Part of a small language model's weights: 4 heads of 32 (1 for keys and values).
Each number is 128 + 32 x the weight over its row's rms, rounded and kept within 0 to 255. Layers, rows and columns count from 0. Numbers have three digits each. The size before them is the row's rms in percent of the matrix's.

# o: layer 2 attention output (transposed), 128x128, rms 0.0699, rows 11-20,43-52,75-83,106-115, columns 0-127
# v: layer 2 attention value, 32x128, rms 0.056, rows 11-20, columns 0-127
o106 089:152121085108076172116119117172138154075065155103102120073084139155146100114106126158119117171077078194178117169114120107130150111108148117166137098079134156146134222158082102100103083164127145095165137106183164130134125113123119112091152169132133147151125159145086120164149129124071110200056095165189125143174104130105113117108106171153143185164096135137140058139168167137146120087144
v11 097:105121064111116175103185121161123125154117141120113137050145115132147162087145152092058184137137122160126175055120193099162153146173094064130155150178119091195184087160085086139098126105123151118086090166163099138123120102136178151146112147116107138137036091126137087091128094129113114121160146141097158162172086166166129166144135105077086136106103140135139116120186151140107156164122
o11 100:127106094111144086075122121105155148180139154169124154140122124122056157125175091136095182113102060140163110196155109103129157056159108134125105091143136198111123094096141163190158197104101140121153143079081142087156120124177104152130099143170177165113153142058121127163091174130169107093159104104163109088103112105136086140067135205176143146154133091100116127157111140122108114132163
o43 101:105175108137095103097138089131130116148107134085086161189119148196108070074137179147124132170176087149116109077097140102152126173116125146095144171133130106142174123164121119119100095111140174135100162148138155102126200081169118122159086158078150099145143083063157103155161117095062132092107173170113112095155180114139097054136119218121152120157160135152098151137147096169107088171123
o75 104:242120161142155089132161103142128097157105171142130093169107115140063132149142139133101094083119151139135095185124092156130141112125141120155124148095139088108103131137145159133137149084077067080188162116154156166162119183087127110111161074042135118140118171179158179146097164125103134091085129137081116136140125113095139167143072195141133108155133134090116112115102220088103093114146
o107 101:144126161198157116138137094155136118106143079152155111111118104075111144114111079081088136140112128163066177162165114158131116143105145122163152152075111105094167128059104182168130162177106120151111132109129098105200125071114132113153166099132098195114093119079089138143136144144134142111129130142213182165110164169163197144104188148101129103090059094083083165128082104118131154124123
v12 105:093095164112138113144106115092068168142167067084092152083182136121135120122134110193122156097132149182066104151093175152112172095145100152161119146138123090146138166096108178103098110126086169087102135134185170154176135096139184125152097158115084165110141114159140185188105097100115121169124132158153118081135164151199094119128137130136118109140126088138134090131087049078147083132058
o12 102:124097159122126113154183134081113140078157201195149153153126126152075173121158154133157118120130101165132131090137071110114110133124137140123148122115113129108173148112171111121067157174135086114143155073152151071143112139101084102098120097127142104142123155150128016144094098140127133064158156134150144149145026148136183084166149070139135096118140089122117082085149196147104137135187
o44 104:175138151097139144089157142088137120173130107112108143128089166100171193079127172138112126134123172096158131129129189100070052124047198130137148132110103097138119103086087190136126102159127081119134135145138132101165076099101130115132133126151196113077147178091125134105120166150141118144154133079167084094132159110162229153116135069137130159150122096083111080137169094111112146157078
o76 092:181098088088110141101159094128121111163154125087073139091133125101128092168129115114184100107083139163150122145118134141152161135096143152102146180213133119072105106119131135104184120175149092144127116101124070144102166107131111130158189035108147149167145104144148078104057129074125144088121154173084086162164093138164114115111096140138149142117140187096144065184161160184118087152162
o108 106:109099132164091173116143115112140129120122069151122102210128095175181162158176072151147179161186135155146143131176062126143129107136119104116047098068091151147108083103140109165166197096143126163080113061111124157115108091150127160107079164155099099117156115117066165124180162144153116136109097128118092115143151064127121102158139119144117111141134177127070113090146145070185125125127
v13 093:150070166075115114177194129179158094132140161056109127121169161136176154133104113097094094103093096145117163088095126143158140162092103125163136095130165061131128182043214100125108128153175153126167107133075118148132111117164122102141126097110148134142150154079138146139064068142172133092124122140135162164131154114114156109096163143122066095149106096132105084223137120113124123133096
o13 102:100189139120133125143112133112148146145155121138140103137111162133064136151136102140118083171099121157179069126039084128072097133171146104143147074128126109119027147143112091138136140121092142111077169159132115182136172083139132127119167140140091193118067114143138120071153162165138105117178099174126107099111112127119097153187099206175129209123114154066122129116157099109141157157114
o45 114:134082123137130125120130143085122161156138116136126114141109108159136142164165109098156103091197155131172122180189117134134112155054097182065164111117081133129182130135111194136117060121116130117196185172108134112080112124082116088109107137099167080126070147143153133142096135024151154108091091125162092127142146159115190125139146070117125111088151177137157122111119144157108074081173
o77 101:081171123154182078108096128122138124119084138100097167142160171121150129127116116089113173152130182172095143109142093128082160101118169106150162189139056175108155097124149086166130199124158134175156029151108117093116136139190047103087131148183138094105154096121084137104112162176132149113132098105140127122103076134145166139098106102169112100162089095114104114109161178118155121115066
o109 091:159139111099084085121133147139136063125098116155149067094128160191105109086104099077090125163088097119155134111164147105141114146181219121078134164113182083176127160105137129143155103110118156164144139070142120103185123162133127101157093133177100113080187147131163154126161085171185108128099151142112157121108123057123072170170130120137147083162074104105107173156119105113146127194097
v14 098:129162150145085104143144131120141135119080157108093107163120070108151115121114136147156193142075134195118131050129117089135102153105112147139127096157202171141106105193119115105098110174088110121123185170078129198063110179175101123112087161172113142144127077085154138143136121128098143123107134059149182126063142159126134155116104133167116150115202111101115179136092097057150110134110
o14 102:164173105129089088200126070136136107177199120127156142055126111111132186106087122132110126167096148173070110108119171175098151096129087152104124174090161136154132167123057101193157116143147137083091111099118130095105125112137168111156132097122178065107098090164163127080130082142143156118112094167106111150154119126120138102147149191097137158074162124165158155101167114143112152187070
o46 102:144132150146083127136124107089131110109082066144085099127129127089206164125121116132152159117142110055132131137100101164101135160111112122163115123115151119109174121139168185152104160123158113119149075148096131108177188122109111155097139148114094210159137058196120149195182088117137149095150185161194061067109083135174102137061149123164124104158136165134115161121130141103127182138145
o78 095:113087091079108130110071115146119130129120115136136139106075147145146139132109096180156060147139135145162089117099157130149127099069129124144206138132114110107119158147181153078074108111137140152154240141141159171119082170169150133194088097136136131083138179098084091092089101186146161137166168112050181159184129095162108141153088090158104101096152124140105115130104131127142118081132
o110 100:085127135187126156130180133127083169129119152093146139113107147126103114118218083141063131090178111166078132102132146118175093167179200062122127116130079110130093157104143061079128164114164181172078101156149075097131097145130099167098127162184093128143106165129138144163151098142110074143114145131173146109132084132150076132160148070188159118149101104112144159083125090114136147093123
v15 102:184102111140203110116078094166167131102172159143160125177115131116102116105170117096129136151081090167090111078115075155118094124110133171120158113129181106123107207114080153142139139132117096186168081150156118134055109126156134124127119108100108131167115116152216099036168140137142101078138153067127134142120120166132144125111204110151136161147060135104125134072108154147113117175126
o15 091:109176122124083174127101132147139114106119147134147121145139118114142201168173119124130116111113088054116128178213145130119097084068131168200154138183095075106118135136100131115113149109117084166091148135145140133203152147080139114137076156116143115135097162106089137141073167139091126136089099161164173135156113105103068134109096116150184083101187113104056128152179169166122190110123
o47 100:142112138146149093097093146178139157062145158145045136074141139157115120075111121143199129127090119108136106137143122094138155166083181151146057153139159096161110191110113058084084101078145128119175171181137138146103141160144158082104127084120152122124105149174133147179109048134084120156173188120174127176089109121097068137126128118125179102111160086105151120136144105163145122148101
o79 091:156123161092134146138141151155093073126106113104173138055108197037109107125150128111141159111178168070154131089150069147125160126094110117094134069140156133119146145105137158194165130093144101137096100135132176111114098116137122146135178131113127090088165046085102123115101177152140120146181132101090076148129160207159161146106138167112074168082117112137151171165080143137158152174125
o111 110:044084127127060165081185148146121124158117068117137095145134133135140148133112152110101095098127113126152170090072200098178131165179115118143148159165101107105120161135118108083154123138140170117066119147150123186176120153076056157138107136059094126155085139167131146121219091129144109137151144159091165092081130125113113140151105153139186102135118064169109150084106093107154147115125
v16 100:096136130157150179106154151130083104146121149123078112155133106086074108126116165116097146127186121105146099074197045114160141089106125115154101098086161087167132137143123111141138119108062161102121145100133141158092114179179178106140113107137178158124147103169120102102094092126143118114123172102110131068179156172172187064136147097114160140110107168190120097132153075136217082123166
o16 095:146099100118187092154134121098125147094190190096139162120115138129094121102088085156145138206139084122122156188122169110092114198136182118128145124159128154086140069118136126154059157116091175109142113176162137086148129104154119139072162126158121129088167110151075121105126073141099127139080066134143117120113124197121141114138201133133104120141106097112106101117125131190082157172042
o48 101:106113161122066100122160155160110171097113099165087100171140112157077106124077173116101142094114133143098179129126138135137160097110169087121089179073077102128129128147054149138174086099129112172078150138079076130122102126105126190114125109175118164159180089085144177139092117125065142127186179115153151114135105104081093184137124176175137156153175104084155154153169173109159150152128
o80 093:123160132143191112120136162155130114094104085133161161090178119098153169067175143129102170129161156142172088174092131101147101135121059089107165114118138139095099076132121134052148138110163161093155141069090173167141109152087113138165139172119105184110074145128142130146119166147180125145131136147182150110094150100058108124171090093171130122168137107189159098102092122085078095055128
o112 107:141162098123083108079119071129070082107103136118155133139110130151169115062136111120093115082067088181164145104080142137150141093189196179139133102161113120126089186154092135099121106088140113169198168140166078141120162148154087107087149103072147101200102140179160121148147126149124101171124134065112145150156190126162159149119177145077114123126174137078127132167141163113124097132130
v17 098:093095070129112100110152153163163113130141110053143139075118201140144143129109162118183173179151135136160124134153097159114134092134102108161108086114113106125032089201090137136171080131127124120135108121076181105172111067137116105114092111107118153103113181168136139173100146167068181101145150196191119175120081099162125127167138147135140172117127135159147092102088100094136128139082
o17 095:149169147089178171120070148110089106133133111123114161081157124094097133123159087130079128162137098138157110069150134104119066098126145104162156192082119139127151149108147098147144071073183154091103153133147076140142093100094158160182082106142106169089119077163079119097138124110101155118137160106129092173155138134090133118150088169117126045121125157181118171223140156120181114164164
o49 102:152148106128084140188140133135128157161125133076171119154148110121117137145161189101135106160098153168101150078125173181148082137130110141139141105192145088116084115127080121116154145170092041137126101157091145094175129146126127087181056152079131104166112114066155108188207111124039133130144129142098095115163151121070131152150141128109143135145093127112123111060193115116077144164133
o81 110:113085114078121106168176154161151113077154146141162167119109157118153147094117149090213132107136142114110120097101146090080192132083113159099178096133155142112095121082089140200123098155117119155155103099160143110134137130147131037113125090178116118186134098132142151125113108129134098190091101142114190092119074142150191152102179092099069147149196086174132124101117155179108133160144
o113 088:077141138139107148132148173124065123126198145163094097129118140132099157190135182098100175153128137143123128141122102139075103087112147102150086141058171209114147089095145135162164175122155109102169078100103083141123153117142110134141172142134197099118185149133195112108088184115138127114162128073101117109146112160087142188193152076117126068095114116123146164091167141067124110115147
v18 104:109131172158155169137091134184084144126126172054110139078160197134155071091084120106168157135076097104105090160109135162135094105168085113102102134115132134149150120114134085125174141115103126143101158132065104088173154088185116198156101122165124080192143151094099151095118110165116114152153142056141139135153164132143116117121158123184135165193178130108123157093117144108115126045171
o18 114:126135182064134110201105127154069111165129116178177179170122132125115116097152132090144131152126114148110165125131089117110175171130098137124204143085118034100104183117102156160072138152103161121135140191123115125120109152102177111142128105121139113113144081087155045170178171137165147123119095123151083122131184188122146080144141132131068158134097136151134137092103124046126109116156
o50 100:178114118109157172151168157080161137117122129065109085105065110104090144137119175140132106098191111158173154125140184106116095189112098119187157122163121141094186116101136083109155172113145100181145138087115070152098160141198093080131090089136128114151113113193142124073073105168103073135145118164083143093112109097117141209133121127106142128131087114136112171122115079188105122127100
o82 094:165136098076134125083112121054136148122151133200088099159106147070096116190111066141145178192128139128131127100134118134076143126095113154142109130091156165160095125133093158077115125135196067136148147143152119143122107170144120141103133165048168154112132170110102073135149149128062114148156134146140150163092123176098174151093075104155173118112158074139111079183132158067112163145090
o114 095:168151115104120173092090109157146166113101115157124090125191165097150113123106157124149160104132072148161153148198171148138151076132076141094107085117157100172094147155113077083154151055115195194145107123155126082129154139102101101131150053155113075145120168130130152164104146091142163111067159156148148110100135142144071137087150120104202157099129108097121158105056114112121138067139
v19 098:125121142149167149107087081132139134096114133125133095155111109130155128155122080107111147165124119159107153097128151101173111110126115188072151062155129136128132140142152079085121135130104173117154136109091112149158143100067116141070102130114103143122165164196165106148193168049137106168142197115100119161158048142088179132162114140207170171119108100070118078127201135125168099072121
o19 110:128129148104121116145198132107118176048140081162095184185152120115167133158139138129188123050167143165146102164198105108126112106099180079144110112129118136107128055086090134131102097104163109125143114120122079133175080102149128132162104160118096098087103136075118132142106146066103111164107129163120128097137202135172084081086112149121093145177122133154149171137154165079135183168103
o51 087:156137079103168081144105135165148073155158152118150159112129112124169186140140105150133168151104164094176132160083111118179181096089150204154134157087151089114151143138112063143140147134106111167144121130114068124112136106113078164126188126152089142101161134140102116070088162116137152139161151118095130113136090096176091063077148144118178061120108169080162067144142109214131129092155
o83 095:118121115169111119066085129140131125119097131086160189099140116150169085143103090167136126156147104133133120082161129143100173149110134118087142152068107107116115084123117182174141152095164133074090180195142173109066160122178117056194172125105119130143124076148094134160168103161167196106081084077109172141118124089137082166148144147128167049149169100127139153149095144120155112102124
o115 098:152067128096111156124115118123140153076130121139100106139147132140073106148173209133151125120101103122069146161102145098089067130197142084185103198206141095128142146199169115121078137110164089149122184147093120131146061104108126196154122167165146184146117113115155114097129053138102170133156137120051142129127153118103150109125079097128122108157167104136142130175116129095093117112096
v20 099:146065118116140168108131146097213166166113069101089125132107098106137084047134156094103125154131122106179146174177103083110095102069102117107092146127177147071128148075135126087122163160151156153134147112174083144141103142171167170083097129126112083194146088140116138171153167106182146084196092102164147126149065128103097142125138067116156155123157096170127132159117147107119148117124
o20 103:142145112170134132129077066149098114075147144186145117104121124121128107106120144092206102115109161124081193170089124118159139099185095109141084138115133126136094041162110145089103188075219156111128119088094069083135154131131122150126155079143123165142152088176179111138100106197121198102122084146173131118138151082109147128142180162125141115122068124121099152132139113179129112139119
o52 098:084099151173093138191073072140114163131148178129159090108107110093137085069129131145087148140096131135119107123229110119114113138138141127184105104150162162112127121090134066158091093121077155086133146082154141130145125074175137092131128145163144158125119148193124090123143101108149085224115158061171061143170120163158139107091115137136139128112167120170154116137189128129146067144136